Part of a small language model's weights.
Size: 22 layers, 2 heads of 128, MLP 704 SwiGLU, 17.8M parameters.
Each number is 200 + 20 x the weight over its row's rms, rounded and kept within 0 to 999. Layers, rows and columns count from 0. The size before them is the row's rms in percent of the matrix's.

# layer 19 MLP gate, 704x256, rms 0.089, rows 103-121, columns 128-255
101,189,199,226,182,194,203,224,235,192,266,141,218,188,184,209,170,187,210,191,216,209,189,207,170,195,207,187,206,212,205,201,198,242,182,188,201,190,213,197,220,209,199,211,200,173,171,220,217,210,232,235,195,214,224,183,195,189,205,174,174,233,186,199,182,161,176,177,224,203,183,213,205,183,227,204,184,204,227,184,202,191,206,199,201,209,210,201,191,248,203,194,170,177,200,203,210,221,183,200,206,191,210,186,191,206,182,204,215,207,216,206,177,192,195,201,174,173,228,186,222,213,206,188,150,210,206,226,191
091,238,190,218,239,225,216,200,223,208,201,179,213,226,191,230,169,208,177,198,236,180,196,228,173,203,204,188,187,222,195,206,231,218,181,203,200,239,194,227,204,197,190,202,187,228,210,218,173,196,204,219,225,199,203,171,183,212,165,220,184,195,178,193,201,214,233,196,202,173,185,180,199,197,199,168,199,212,210,194,198,208,163,200,196,215,212,202,225,217,171,193,207,189,222,210,166,190,200,203,228,195,239,212,175,231,221,171,209,187,183,165,225,177,192,226,201,224,192,227,213,227,168,178,211,177,179,172,211
097,176,215,221,200,227,214,192,193,198,207,182,218,191,210,198,204,215,222,194,170,238,206,226,218,202,235,196,200,195,167,204,214,185,208,164,213,165,184,174,206,153,168,223,203,194,217,193,248,183,193,210,200,208,253,203,221,224,194,220,183,216,214,211,215,218,225,190,231,158,175,198,181,182,199,214,191,219,182,185,167,197,171,147,180,236,182,191,223,207,195,200,190,218,214,163,198,189,184,195,245,201,232,183,219,198,218,220,198,177,224,198,233,227,196,226,220,234,183,196,175,213,166,191,166,213,223,186,207
100,210,176,239,205,181,217,221,194,184,194,201,207,207,170,185,162,187,228,189,190,170,199,189,211,166,183,192,177,219,175,165,198,197,216,186,194,250,212,200,225,201,171,205,187,172,207,184,164,193,219,197,200,172,226,189,177,170,209,211,193,203,166,184,201,210,203,200,181,199,210,205,220,206,200,227,190,227,211,179,198,212,231,171,213,225,181,207,213,195,197,182,192,182,160,173,202,176,165,212,204,196,172,204,195,194,173,203,196,255,204,216,216,209,218,185,206,210,217,197,187,194,190,212,201,208,203,199,201
105,214,212,168,178,158,184,161,204,184,168,177,176,218,169,204,179,225,221,173,203,211,176,206,211,167,178,194,183,203,201,182,195,208,204,166,209,219,212,185,211,200,175,181,185,211,238,196,173,192,242,224,186,193,216,209,215,191,177,207,203,206,183,230,227,202,225,216,228,201,205,195,190,178,216,203,168,200,226,196,201,224,236,228,232,187,193,191,220,171,194,170,184,197,223,155,166,184,170,199,210,177,192,207,208,211,188,235,227,226,211,196,171,222,210,243,216,223,216,176,217,191,196,186,159,214,184,199,180
105,173,204,248,203,181,199,237,187,226,235,180,220,203,202,196,182,199,189,229,195,198,177,162,205,204,213,205,216,246,209,185,170,211,199,151,191,201,197,217,176,202,219,185,207,178,219,227,213,195,224,208,162,230,189,180,196,200,193,185,183,183,157,197,172,190,226,203,193,174,199,224,187,199,226,221,205,231,207,183,192,216,238,188,194,157,218,206,230,186,233,190,178,209,193,207,174,210,207,235,201,196,207,214,199,220,194,228,235,180,192,195,162,220,195,195,196,198,189,211,216,248,169,224,213,197,188,213,175
106,182,206,225,206,192,198,245,191,192,200,198,202,180,173,205,202,165,182,206,199,178,193,200,228,230,181,204,209,214,218,209,188,191,202,157,220,200,194,177,172,228,197,205,175,192,199,203,188,217,214,196,177,236,238,186,207,188,214,194,207,196,171,195,178,195,206,210,208,198,163,219,187,149,230,214,184,170,196,197,208,177,217,187,218,184,170,205,220,218,181,187,157,207,202,194,196,224,213,200,194,224,175,171,235,172,188,201,197,201,156,183,173,169,195,200,174,196,183,216,188,230,179,233,174,206,205,219,198
100,222,218,194,202,220,203,224,276,230,200,174,173,203,168,204,207,246,173,205,202,171,176,192,206,203,193,212,192,214,190,199,207,192,154,213,231,182,215,171,220,191,178,194,181,229,206,216,164,222,253,219,194,184,212,161,222,183,190,228,214,222,220,214,218,192,196,211,225,218,198,172,203,180,168,196,206,211,223,188,198,202,222,198,207,143,201,183,198,167,201,190,172,179,169,187,178,194,213,211,195,215,201,185,209,208,186,210,206,186,185,203,200,210,178,184,226,159,213,206,189,195,189,184,215,207,234,199,226
102,173,187,198,205,221,166,223,253,199,196,194,192,189,174,217,195,194,164,201,204,197,195,205,237,193,191,205,199,216,158,192,166,224,204,175,232,202,234,205,218,205,201,198,194,220,209,212,203,212,234,221,196,214,209,163,219,216,185,199,212,197,191,224,197,205,170,204,243,185,187,214,209,190,253,217,202,188,230,193,196,170,195,162,159,189,164,217,203,215,211,234,177,208,148,207,193,194,233,165,231,212,206,170,208,177,206,201,211,219,190,238,221,181,183,191,200,231,191,182,159,245,202,216,227,207,224,211,180
103,235,224,220,178,235,209,179,224,194,230,175,202,200,245,176,186,206,217,218,192,231,231,231,210,220,205,221,196,223,200,209,177,215,207,193,212,175,198,194,195,182,181,202,172,164,204,203,179,187,219,230,197,181,199,188,183,176,197,194,225,208,151,189,170,204,225,213,197,188,198,202,203,195,193,195,223,222,226,185,177,239,187,213,181,175,250,199,207,205,215,206,233,214,194,184,207,190,177,240,193,208,185,213,198,183,230,221,179,197,245,200,165,212,193,208,189,216,169,205,189,233,204,197,164,162,216,188,189
105,141,206,194,187,203,197,173,200,199,187,193,164,173,183,194,189,205,184,245,222,188,203,229,219,196,213,184,201,214,209,174,191,233,220,198,202,182,213,219,202,163,194,201,199,180,182,141,197,215,217,185,232,191,216,176,197,214,198,166,216,198,216,203,211,169,231,181,210,205,205,165,231,241,177,188,205,211,177,177,152,141,216,205,191,188,211,207,216,185,201,196,162,209,198,227,197,191,230,234,220,181,177,171,214,214,212,208,210,232,173,196,189,202,178,183,182,218,226,181,206,190,206,213,201,205,228,205,232
100,186,197,200,189,211,192,192,182,214,184,177,219,196,182,200,139,223,195,177,220,222,245,209,203,205,184,211,205,215,216,215,206,189,188,195,215,170,189,201,189,197,172,215,152,231,177,166,195,218,229,227,170,186,229,198,160,196,169,199,209,225,212,196,188,197,192,182,212,182,202,222,169,177,199,205,193,184,222,216,216,217,237,214,197,179,199,214,184,146,208,211,169,230,192,227,161,189,200,225,208,233,199,193,191,225,224,183,239,227,207,174,226,200,171,182,215,198,193,190,194,186,159,204,197,204,207,164,194
096,206,186,211,210,186,211,216,243,219,184,209,198,176,192,160,162,191,197,217,192,221,239,197,209,194,193,201,181,185,178,180,177,204,179,165,209,202,200,210,216,186,200,192,176,197,216,206,190,202,220,197,197,155,167,230,200,193,206,183,253,187,224,230,203,240,221,215,201,188,203,198,199,217,189,194,234,212,170,220,154,217,191,176,187,193,167,197,207,180,212,213,209,205,203,206,191,205,217,195,228,198,185,173,229,184,201,203,186,205,205,208,225,219,193,137,229,253,181,202,211,224,230,199,182,189,209,219,191
105,238,222,187,162,220,198,207,201,209,176,202,159,239,196,198,169,182,207,185,209,220,202,231,220,193,174,184,201,212,191,207,179,212,185,217,199,185,201,198,186,188,176,237,215,232,187,198,185,228,222,201,263,197,207,189,203,230,203,201,173,209,185,242,125,170,212,182,193,185,175,207,214,185,197,224,195,165,189,211,211,176,190,213,198,207,230,218,196,237,197,152,235,210,186,208,183,208,228,224,191,209,210,186,173,221,218,200,223,182,200,183,219,219,216,210,229,207,205,192,181,218,211,196,197,207,219,211,209
100,190,165,184,191,249,254,211,208,220,196,176,202,177,206,199,203,197,208,190,218,193,184,220,233,201,227,195,201,221,212,220,197,199,212,199,153,217,210,213,217,193,182,200,194,190,218,215,205,223,269,216,241,200,212,203,194,160,191,218,235,236,225,192,170,219,195,214,195,204,187,199,173,204,223,197,181,190,215,169,215,224,205,192,201,204,180,186,184,182,200,227,204,197,192,244,244,210,190,208,205,183,185,180,237,194,201,196,180,197,185,191,190,183,171,200,209,225,203,189,202,157,182,181,180,184,196,221,206
099,211,223,213,198,217,207,189,204,185,211,197,210,218,179,172,188,168,164,201,224,205,203,215,210,228,192,233,218,235,167,165,186,198,198,199,147,214,216,166,212,230,207,210,209,185,184,228,199,198,211,232,185,177,224,182,216,208,200,183,186,204,222,176,198,165,197,235,224,214,181,167,185,157,219,180,214,180,175,215,209,204,172,189,198,182,234,166,209,164,195,223,176,216,183,247,178,214,176,224,187,196,205,218,196,183,229,197,177,196,199,203,204,204,172,191,178,216,186,212,196,188,196,222,201,208,228,202,236
089,204,233,208,208,185,180,189,203,193,193,172,172,203,152,220,200,235,214,178,165,235,179,223,204,165,202,225,190,204,222,175,211,216,178,198,186,190,203,197,205,150,242,190,180,187,237,181,198,207,192,219,208,223,221,161,208,149,199,164,229,183,200,199,189,227,169,219,236,179,191,211,183,225,235,242,228,174,180,181,223,226,191,214,194,170,207,208,210,198,220,233,231,200,193,202,174,190,169,171,206,222,198,242,193,220,183,196,208,176,238,187,179,224,217,179,215,202,216,173,252,219,220,197,220,198,193,168,199
094,222,206,231,192,181,191,201,180,203,182,159,180,194,198,212,210,177,215,203,195,233,181,192,222,200,208,222,236,197,178,235,222,209,206,213,220,207,190,241,199,201,186,184,170,210,231,197,178,205,200,223,183,197,218,227,197,168,210,232,190,246,195,187,212,191,159,203,162,199,211,210,202,195,186,228,212,189,206,207,169,182,195,188,176,220,201,197,224,154,200,227,211,234,231,205,197,189,227,240,188,219,197,220,205,180,226,198,222,230,188,175,195,166,231,184,203,218,219,219,210,194,162,212,204,202,220,231,197
097,215,194,184,215,189,184,243,215,190,208,157,183,131,205,199,168,224,213,220,209,184,178,232,193,144,219,206,194,194,177,201,211,190,203,220,215,205,215,221,221,172,208,166,166,164,196,245,197,186,209,219,212,206,165,198,208,218,159,192,194,191,180,150,178,194,171,196,216,194,209,213,171,206,213,179,209,191,194,187,207,225,233,173,217,205,191,194,204,186,199,187,177,218,215,184,143,183,187,215,217,204,209,163,190,218,180,186,206,189,191,180,169,192,221,194,177,210,230,177,188,171,184,214,205,243,216,200,189
# layer 19 MLP up, 704x256, rms 0.0892, rows 103-120, columns 128-255
105,227,200,200,204,221,187,191,197,176,193,193,190,198,207,221,179,215,186,196,197,199,177,216,188,192,179,198,189,204,203,142,187,183,206,182,172,178,178,225,178,170,215,220,210,201,228,179,226,210,203,179,173,211,195,207,201,175,234,162,195,224,177,171,206,161,215,229,147,187,222,171,196,198,192,199,187,206,178,160,200,189,210,191,195,195,208,195,180,197,214,218,181,215,193,186,209,202,181,198,219,185,206,174,164,191,199,171,169,212,230,205,172,172,206,186,185,171,171,171,215,193,228,161,183,213,190,212,196
092,204,187,172,180,216,205,173,203,189,203,207,216,194,203,196,212,235,199,186,191,222,209,189,209,223,214,207,209,174,202,215,226,173,229,206,225,211,177,223,208,211,208,170,188,220,205,197,150,191,200,204,202,186,183,214,220,194,185,230,181,179,211,219,195,215,232,219,180,192,195,164,186,192,191,181,197,184,193,197,224,192,198,166,191,195,223,207,168,181,237,252,189,164,227,208,170,189,206,183,199,188,231,200,204,217,175,179,190,207,215,226,211,187,213,205,156,225,240,193,221,189,191,202,229,183,230,211,228
098,199,191,198,188,185,202,188,167,181,195,207,207,252,191,208,172,194,237,210,214,214,229,182,209,158,203,233,196,169,192,257,213,228,197,199,175,239,212,178,208,172,227,198,192,208,202,201,194,162,191,163,197,178,192,185,244,195,212,218,205,191,221,168,208,189,214,229,182,206,188,221,213,202,213,195,180,199,181,175,198,227,168,185,224,211,190,202,181,202,206,173,221,191,208,221,188,189,207,178,216,216,191,186,201,195,208,195,180,212,173,189,201,190,201,181,165,186,225,215,167,199,221,191,213,231,153,225,176
101,163,214,193,227,202,209,228,183,191,150,187,199,196,161,188,201,190,199,173,242,188,188,183,204,168,187,193,202,218,193,182,202,191,188,183,171,214,220,225,169,218,191,214,178,179,179,193,183,240,234,199,203,199,187,189,203,160,231,202,192,162,211,160,206,189,218,227,208,209,208,186,193,164,223,217,213,201,185,203,199,199,203,215,189,188,214,209,223,205,176,160,195,183,172,219,191,188,189,177,187,236,220,194,192,162,185,195,223,212,210,242,198,180,232,172,192,196,219,186,187,178,194,206,208,192,227,232,189
100,191,202,239,214,218,204,197,224,238,148,226,160,184,213,217,156,201,194,207,187,187,233,227,214,188,205,163,244,208,218,216,178,210,230,223,195,198,203,153,191,160,183,161,203,207,216,197,193,212,202,197,211,205,229,201,215,216,227,203,182,234,182,243,211,219,200,198,172,190,177,211,216,175,172,208,209,199,188,202,191,225,196,198,214,220,189,198,177,186,208,183,209,172,205,198,206,184,230,181,189,190,195,195,181,176,166,235,205,213,212,190,204,243,183,168,192,220,205,179,205,170,193,200,216,214,185,203,174
104,188,222,216,212,194,180,240,219,183,165,198,213,187,209,214,212,187,210,199,208,201,190,187,222,198,178,176,255,197,201,182,201,202,170,205,195,203,157,167,177,189,218,186,203,221,169,194,205,205,178,216,208,201,183,185,172,195,192,208,200,217,212,203,203,199,193,142,225,194,236,199,187,209,211,235,221,207,174,223,239,222,209,219,179,175,201,192,210,225,195,171,196,235,205,180,193,187,203,199,209,211,210,208,210,183,212,189,205,244,173,163,202,235,242,183,217,190,216,228,188,163,174,175,197,178,215,223,186
105,178,185,219,191,180,190,197,203,166,219,137,198,177,209,190,212,200,185,219,196,225,206,178,202,196,211,169,190,188,243,237,221,197,198,211,234,213,244,210,204,170,162,187,216,198,194,170,180,220,192,195,205,174,163,219,175,218,190,231,200,212,219,233,210,208,219,193,205,193,183,186,195,192,207,232,201,203,209,201,251,228,216,205,173,178,183,211,229,220,197,185,200,208,178,241,236,180,158,200,191,193,228,193,197,191,194,206,208,145,209,190,198,196,169,213,186,214,204,179,203,229,208,205,206,225,204,176,234
100,248,183,177,176,203,211,205,208,196,182,237,222,189,204,183,195,197,183,218,257,143,163,188,180,195,165,210,204,175,200,182,205,193,206,212,197,120,196,210,189,230,181,194,200,219,206,195,197,191,216,187,198,240,205,212,187,202,208,205,207,189,186,228,231,189,177,176,222,197,215,207,200,157,208,217,187,201,198,202,187,198,204,215,178,211,204,210,228,189,190,173,202,184,204,259,208,181,184,218,194,186,199,214,222,202,213,175,213,199,181,187,207,171,229,212,217,228,209,208,184,208,206,200,170,208,179,190,218
100,208,213,175,173,222,205,235,193,220,207,230,244,201,231,219,172,179,224,194,193,165,177,197,205,132,205,206,200,165,171,208,199,207,222,165,186,174,222,199,187,172,227,200,231,225,200,206,197,173,198,228,197,240,196,196,183,193,236,203,167,213,192,230,202,183,204,198,231,212,191,220,176,186,194,217,192,199,184,130,174,189,194,220,240,188,177,200,196,195,178,221,190,217,208,193,181,197,223,181,219,193,221,170,211,174,208,209,179,228,191,211,187,205,178,198,171,172,193,176,198,229,180,230,200,194,212,187,187
105,226,203,201,167,208,201,210,189,188,172,213,227,203,234,157,261,171,202,181,257,194,218,218,199,157,228,229,201,250,196,204,226,209,223,203,179,174,196,187,189,196,198,179,206,171,211,238,206,204,226,162,199,209,190,210,203,211,205,211,187,204,220,203,223,224,220,173,228,205,208,179,213,212,188,209,186,204,210,198,171,180,193,212,201,176,230,201,171,197,170,191,207,204,224,202,205,206,174,186,182,217,190,191,217,188,208,188,197,199,179,190,236,181,174,190,215,175,192,173,199,170,225,234,245,199,203,199,179
100,194,197,201,204,220,187,207,200,191,156,183,178,206,204,210,218,221,196,215,205,185,216,224,193,206,206,225,203,165,206,239,205,225,189,224,231,193,224,180,182,160,187,183,175,217,188,213,197,219,200,181,237,143,231,213,217,191,216,204,210,218,231,200,197,201,175,202,190,208,152,177,214,176,228,188,192,211,205,160,165,158,196,191,175,165,208,195,160,185,165,183,207,189,172,188,164,221,209,193,225,204,199,195,191,180,216,205,210,155,179,206,228,189,225,160,173,210,206,228,195,230,210,199,185,204,187,192,218
102,224,192,209,215,220,220,187,211,202,174,206,211,214,172,173,196,142,173,167,215,221,169,174,188,186,173,195,172,160,191,232,177,170,201,175,175,196,206,181,216,217,225,203,219,189,158,200,210,214,208,193,190,187,191,221,205,181,177,225,212,231,239,206,185,166,227,210,231,174,166,203,228,207,181,171,186,202,220,203,179,163,219,169,195,187,171,175,166,224,190,233,180,236,207,175,213,200,233,241,208,177,204,208,176,241,220,188,203,193,196,193,225,229,191,197,260,235,188,204,194,186,205,201,188,176,209,207,193
097,194,223,181,212,191,170,225,188,157,206,200,216,217,217,207,213,196,227,246,221,187,192,202,183,191,170,163,186,194,251,222,189,185,215,211,176,223,240,195,188,214,166,160,212,199,211,206,209,196,192,175,160,239,217,227,214,203,201,217,184,192,199,178,231,191,206,196,199,202,205,206,210,170,172,209,182,211,173,157,202,208,230,216,225,207,223,208,249,192,187,218,200,196,221,202,213,190,187,177,204,189,165,195,179,181,187,230,209,213,187,214,180,217,214,226,187,230,241,185,184,175,166,229,181,209,187,197,198
099,201,184,200,223,206,232,206,197,207,215,222,159,209,202,196,190,221,203,204,181,244,201,164,170,228,157,174,232,199,164,178,234,207,217,164,209,194,182,198,188,207,178,175,206,192,178,188,172,217,194,202,254,197,167,183,238,185,216,190,176,192,185,194,220,172,203,177,212,204,229,204,194,175,208,227,195,189,207,178,189,198,210,193,166,213,200,168,195,213,177,231,169,186,216,209,230,216,197,197,170,218,189,206,197,194,186,201,229,176,218,196,229,183,233,191,169,211,197,230,187,208,170,225,202,204,182,246,198
101,210,185,172,219,190,194,202,174,200,221,197,186,222,198,195,174,233,219,230,192,221,210,253,192,205,215,207,184,193,188,206,217,220,207,215,217,186,174,178,179,215,195,217,188,182,233,202,211,208,240,231,208,203,185,204,211,213,185,207,193,216,223,230,201,201,211,194,199,171,179,186,201,182,187,199,231,217,188,215,205,228,204,218,226,214,204,186,178,185,199,193,212,223,205,209,185,197,199,198,202,214,187,213,220,185,171,185,219,228,176,188,206,229,215,172,206,172,169,190,213,173,194,236,210,238,189,239,220
099,209,193,172,191,225,233,246,249,194,218,175,205,200,191,205,176,175,184,211,201,197,185,226,172,187,177,154,175,199,142,162,202,172,190,196,175,192,170,195,215,187,199,203,207,182,179,203,181,197,195,203,186,179,170,225,211,197,173,184,220,193,224,215,215,178,202,196,226,210,203,182,159,189,208,186,215,180,166,218,203,198,201,218,212,191,221,186,214,203,238,215,176,190,196,249,205,207,203,219,227,180,197,215,214,184,208,200,204,195,191,216,243,178,150,185,167,191,205,235,190,236,172,224,231,208,204,220,206
086,199,191,209,182,210,198,214,195,207,209,189,172,201,156,170,207,207,192,196,180,215,203,195,235,211,213,167,252,193,197,181,219,206,195,202,209,193,205,185,220,159,211,188,198,202,205,215,201,219,241,196,239,180,201,188,205,182,185,220,189,204,182,202,203,258,228,184,219,182,195,182,211,229,174,184,156,215,171,186,188,212,209,192,196,190,214,210,214,206,167,196,233,218,187,215,204,200,204,224,200,209,194,196,203,214,234,200,197,189,181,197,201,222,168,194,161,231,217,205,209,163,186,206,209,193,213,237,178
090,223,193,186,198,210,202,172,195,183,178,224,186,187,178,182,241,196,194,170,208,200,190,205,231,195,211,199,225,210,174,195,190,183,176,201,170,215,186,162,201,240,226,181,218,211,171,200,221,229,232,205,192,149,214,188,194,179,196,205,217,199,219,203,193,228,191,207,239,191,234,199,206,223,201,200,201,233,213,220,215,201,195,225,163,173,177,216,208,239,207,225,204,195,177,181,227,218,169,172,231,186,211,210,217,185,183,196,188,199,222,247,167,212,219,184,160,242,210,222,202,208,219,175,218,239,200,184,231
# layer 19 MLP down (transposed), 704x256, rms 0.0859, rows 103-120, columns 128-255
107,203,179,207,211,217,199,209,179,201,190,213,182,208,163,189,187,186,193,192,188,215,216,220,196,210,182,209,212,164,203,167,185,226,196,206,176,247,191,192,247,174,255,193,191,212,203,209,240,208,231,232,210,219,209,191,206,216,233,174,206,204,220,183,242,234,198,199,191,213,214,248,199,207,229,211,182,193,214,204,232,176,192,190,190,226,204,207,211,230,203,193,175,150,210,172,185,231,202,215,195,143,210,195,196,220,179,204,221,238,182,161,209,221,192,200,191,222,226,196,207,218,183,231,179,199,232,212,184
093,204,210,203,221,178,245,205,232,181,185,199,196,218,205,212,202,209,206,210,187,167,232,224,217,180,208,206,223,232,201,218,229,223,200,205,206,216,156,201,164,199,168,177,213,197,187,212,196,171,194,208,203,227,206,179,168,198,220,189,189,171,209,201,214,193,216,194,172,171,213,165,232,213,188,208,201,175,162,213,215,173,211,202,191,175,202,193,234,217,211,216,200,189,200,165,182,201,230,167,245,225,224,224,202,200,199,189,195,182,215,213,171,238,180,231,201,210,193,160,180,177,169,215,177,181,183,208,210
097,230,192,167,208,204,198,196,204,209,179,181,172,178,173,174,184,181,207,223,221,207,199,197,202,186,195,204,191,199,172,197,205,218,188,185,199,204,194,245,192,181,194,199,188,184,181,200,198,221,190,221,186,185,212,194,182,228,194,208,226,186,183,204,169,212,153,192,191,223,207,187,149,193,191,203,171,180,160,212,202,207,187,224,218,239,198,211,174,185,234,198,216,194,179,216,180,163,195,173,200,197,212,191,188,209,225,166,199,177,172,191,212,208,233,230,170,233,187,201,215,210,202,210,204,187,189,231,221
106,181,170,198,219,205,211,191,202,220,181,207,223,236,219,194,199,196,180,215,167,206,199,209,168,191,189,196,215,182,195,227,179,245,180,187,203,205,174,212,222,220,215,214,232,190,226,213,216,165,243,159,211,212,176,178,202,189,236,189,205,200,171,209,201,200,160,216,200,190,200,206,224,198,244,197,225,202,196,153,171,196,176,178,199,179,219,203,192,222,177,188,199,165,251,190,211,178,198,199,197,222,203,201,236,191,188,184,208,235,200,185,180,160,224,201,200,175,181,202,210,208,221,213,177,180,203,206,191
101,204,175,172,200,206,225,203,172,207,158,213,212,215,216,211,189,243,189,197,166,190,252,236,205,196,203,219,195,165,201,211,214,181,237,196,227,207,192,204,209,221,204,233,200,183,211,216,194,216,177,185,202,241,190,186,174,239,169,190,196,197,225,200,179,178,226,209,234,182,193,217,176,199,189,190,206,218,221,198,190,187,181,202,194,231,191,188,186,199,227,206,187,201,168,218,219,200,218,202,218,197,187,218,182,196,157,191,174,152,185,225,194,201,212,211,229,186,180,188,173,198,216,169,184,207,201,228,177
104,224,213,194,166,175,201,188,211,204,213,225,206,189,200,208,218,212,204,241,173,193,199,189,234,209,206,190,192,223,198,197,190,215,197,186,151,204,220,219,174,181,180,167,204,214,207,192,224,188,227,199,220,203,200,160,199,205,204,191,191,182,199,198,199,189,164,201,189,169,201,195,185,208,184,176,227,232,182,184,195,214,223,174,176,194,213,192,201,197,206,190,220,216,176,216,204,221,203,155,178,192,159,216,187,223,232,261,219,173,216,221,143,179,191,236,201,201,222,223,179,176,179,196,204,209,187,194,232
106,203,169,211,182,171,225,184,243,231,199,194,192,184,235,162,181,200,215,164,204,165,198,196,180,200,185,237,222,211,216,190,208,229,185,222,208,213,172,231,187,166,190,179,175,168,194,191,174,197,186,220,213,229,184,189,185,205,200,211,186,189,225,222,199,183,189,195,197,177,196,187,193,207,224,204,210,195,209,178,218,203,180,187,208,223,212,214,208,192,166,220,205,212,168,193,206,166,166,207,176,214,187,208,200,219,179,199,189,203,182,215,190,227,240,202,192,170,210,209,197,189,181,172,170,174,178,223,168
100,194,183,213,235,204,200,202,215,171,172,204,229,181,181,214,185,201,214,199,209,218,205,197,217,197,144,191,198,225,205,225,214,201,200,182,210,229,214,243,225,186,168,211,173,187,170,192,177,198,216,205,183,213,210,192,185,188,196,211,201,218,202,219,202,193,194,225,201,163,205,184,161,200,205,199,202,203,231,198,225,171,194,189,197,184,184,189,210,205,244,199,212,190,194,183,213,164,183,217,195,235,201,195,188,175,208,190,229,193,170,234,194,195,207,219,170,200,177,194,190,185,226,166,215,188,206,206,197
101,186,225,201,182,203,198,194,204,206,200,198,201,196,205,201,179,179,212,205,207,220,160,182,204,250,184,185,191,213,177,241,213,191,202,257,163,231,208,213,170,173,174,205,223,194,224,151,180,196,180,213,177,199,190,197,210,191,207,177,170,214,219,195,169,240,170,199,198,208,226,186,181,191,173,219,213,195,235,222,219,209,221,190,200,211,197,190,191,198,192,205,188,195,229,197,190,182,198,213,162,179,164,223,191,235,218,175,196,199,199,171,224,204,211,201,186,224,201,202,221,175,186,228,211,187,204,225,181
105,197,165,176,159,201,203,213,226,222,225,178,186,207,197,187,213,203,190,211,211,214,232,182,179,219,151,229,189,192,158,191,224,187,194,189,219,224,188,180,207,196,207,223,218,207,198,194,194,227,258,187,175,198,185,222,216,198,176,177,226,203,206,209,233,223,202,212,213,187,203,209,181,233,192,191,184,213,182,209,221,194,190,227,201,184,183,196,181,215,205,211,183,193,216,206,204,188,202,210,181,174,182,229,217,207,225,176,221,182,238,221,210,173,198,234,209,220,206,206,203,196,202,227,186,220,226,167,210
102,175,195,201,185,208,187,200,181,206,215,171,211,169,199,222,206,196,190,226,179,173,165,207,183,186,211,215,191,225,204,211,205,234,210,202,186,207,217,169,212,216,203,191,173,187,195,198,189,201,251,198,177,178,224,175,230,176,218,181,217,196,201,195,218,248,226,204,166,226,221,162,208,206,166,213,185,164,173,222,164,231,238,194,200,160,166,187,195,155,207,217,230,186,184,198,178,217,211,202,208,160,209,220,203,184,203,218,200,191,205,226,211,192,176,175,229,209,181,208,188,204,175,200,217,217,191,159,245
100,183,192,204,196,205,199,172,235,199,243,207,194,202,209,198,175,169,174,200,181,190,192,181,182,189,173,222,179,209,212,234,192,192,184,192,200,162,210,234,198,250,176,179,184,197,200,208,210,190,233,231,173,205,204,210,194,201,195,184,196,220,180,203,236,215,176,205,221,177,198,195,170,184,184,231,225,181,174,220,197,219,220,204,197,166,177,202,184,137,233,219,230,175,169,196,182,192,189,211,194,219,180,164,205,216,178,181,199,195,233,230,163,233,243,206,199,222,205,157,181,214,179,213,172,225,206,261,190
096,195,173,221,160,217,219,210,226,201,188,199,161,191,178,192,160,187,168,224,200,224,158,207,188,206,224,221,178,218,207,213,184,190,208,180,189,226,178,201,208,185,191,201,196,194,198,185,214,195,225,192,195,187,243,171,244,208,180,243,185,241,207,241,224,160,193,184,198,232,208,198,192,187,213,192,204,162,178,190,182,156,203,209,220,198,152,200,204,208,216,170,195,178,202,192,218,177,216,221,198,203,204,190,201,200,216,194,205,190,229,177,199,161,177,184,208,198,205,180,173,201,216,213,228,185,226,214,168
100,211,193,181,142,174,249,219,185,184,180,200,203,211,199,175,204,200,223,172,207,156,175,200,184,192,204,192,188,208,214,264,202,196,203,218,189,219,183,201,167,215,181,178,253,194,220,186,214,216,200,178,199,215,197,200,181,213,180,211,224,186,174,181,176,220,211,195,213,198,192,191,182,202,204,194,206,214,206,223,217,187,233,217,217,168,185,213,152,192,197,200,195,218,215,181,216,217,253,168,249,227,213,221,196,189,207,196,206,211,206,199,192,215,232,205,208,176,208,167,209,178,162,230,215,213,190,203,228
106,203,187,209,225,191,204,238,215,186,193,202,192,194,177,246,198,173,203,173,206,185,219,199,228,213,217,225,189,191,191,207,193,187,213,180,201,206,201,177,207,205,210,190,208,216,207,192,186,186,245,196,239,221,193,216,190,195,166,199,201,178,193,186,205,208,213,190,244,181,189,160,208,247,204,191,205,195,205,229,222,175,212,183,178,226,216,183,184,192,181,196,198,197,215,190,165,250,203,214,201,185,214,201,197,232,214,213,169,217,203,160,198,150,219,226,205,214,235,213,176,159,196,164,176,200,211,171,188
100,210,224,231,222,221,208,181,203,164,235,201,211,223,221,183,151,174,230,213,181,191,211,183,225,190,201,205,211,206,200,204,184,175,188,211,173,216,227,204,177,179,172,202,199,204,196,200,219,184,204,177,194,203,193,193,213,189,204,190,162,219,207,228,203,179,191,204,198,195,200,219,202,193,178,230,196,199,147,180,188,181,210,196,167,186,224,207,219,205,188,183,190,183,182,199,217,203,138,204,156,224,218,210,213,149,195,181,191,217,229,210,234,151,227,193,221,217,209,181,187,203,177,227,205,209,192,211,220
087,155,217,168,206,220,186,209,169,211,192,197,193,182,236,227,215,194,224,173,178,187,188,169,198,210,183,190,192,196,192,205,202,182,215,207,207,213,221,202,192,191,210,203,236,152,206,201,197,216,188,171,228,199,210,210,188,191,198,175,204,183,201,203,184,193,182,197,174,214,222,192,195,171,205,212,194,191,178,201,186,196,193,197,205,224,195,199,182,163,201,227,200,188,205,213,216,190,184,208,174,246,210,230,212,197,202,172,169,184,175,193,204,197,206,161,208,190,191,185,206,172,225,210,214,207,182,220,205
089,212,204,190,209,178,221,206,196,186,202,171,161,212,168,216,195,200,210,203,216,207,205,238,203,193,216,168,184,220,210,215,238,203,193,173,208,208,215,196,197,199,204,209,181,202,198,226,225,197,193,219,207,195,190,193,206,191,180,191,165,177,204,190,207,218,226,178,169,168,195,170,193,210,212,207,195,193,228,222,192,234,191,170,210,235,206,198,209,210,190,186,186,198,132,225,200,197,184,216,230,202,225,211,178,199,205,213,191,209,196,219,186,214,201,214,193,226,214,182,219,225,217,194,209,245,210,209,193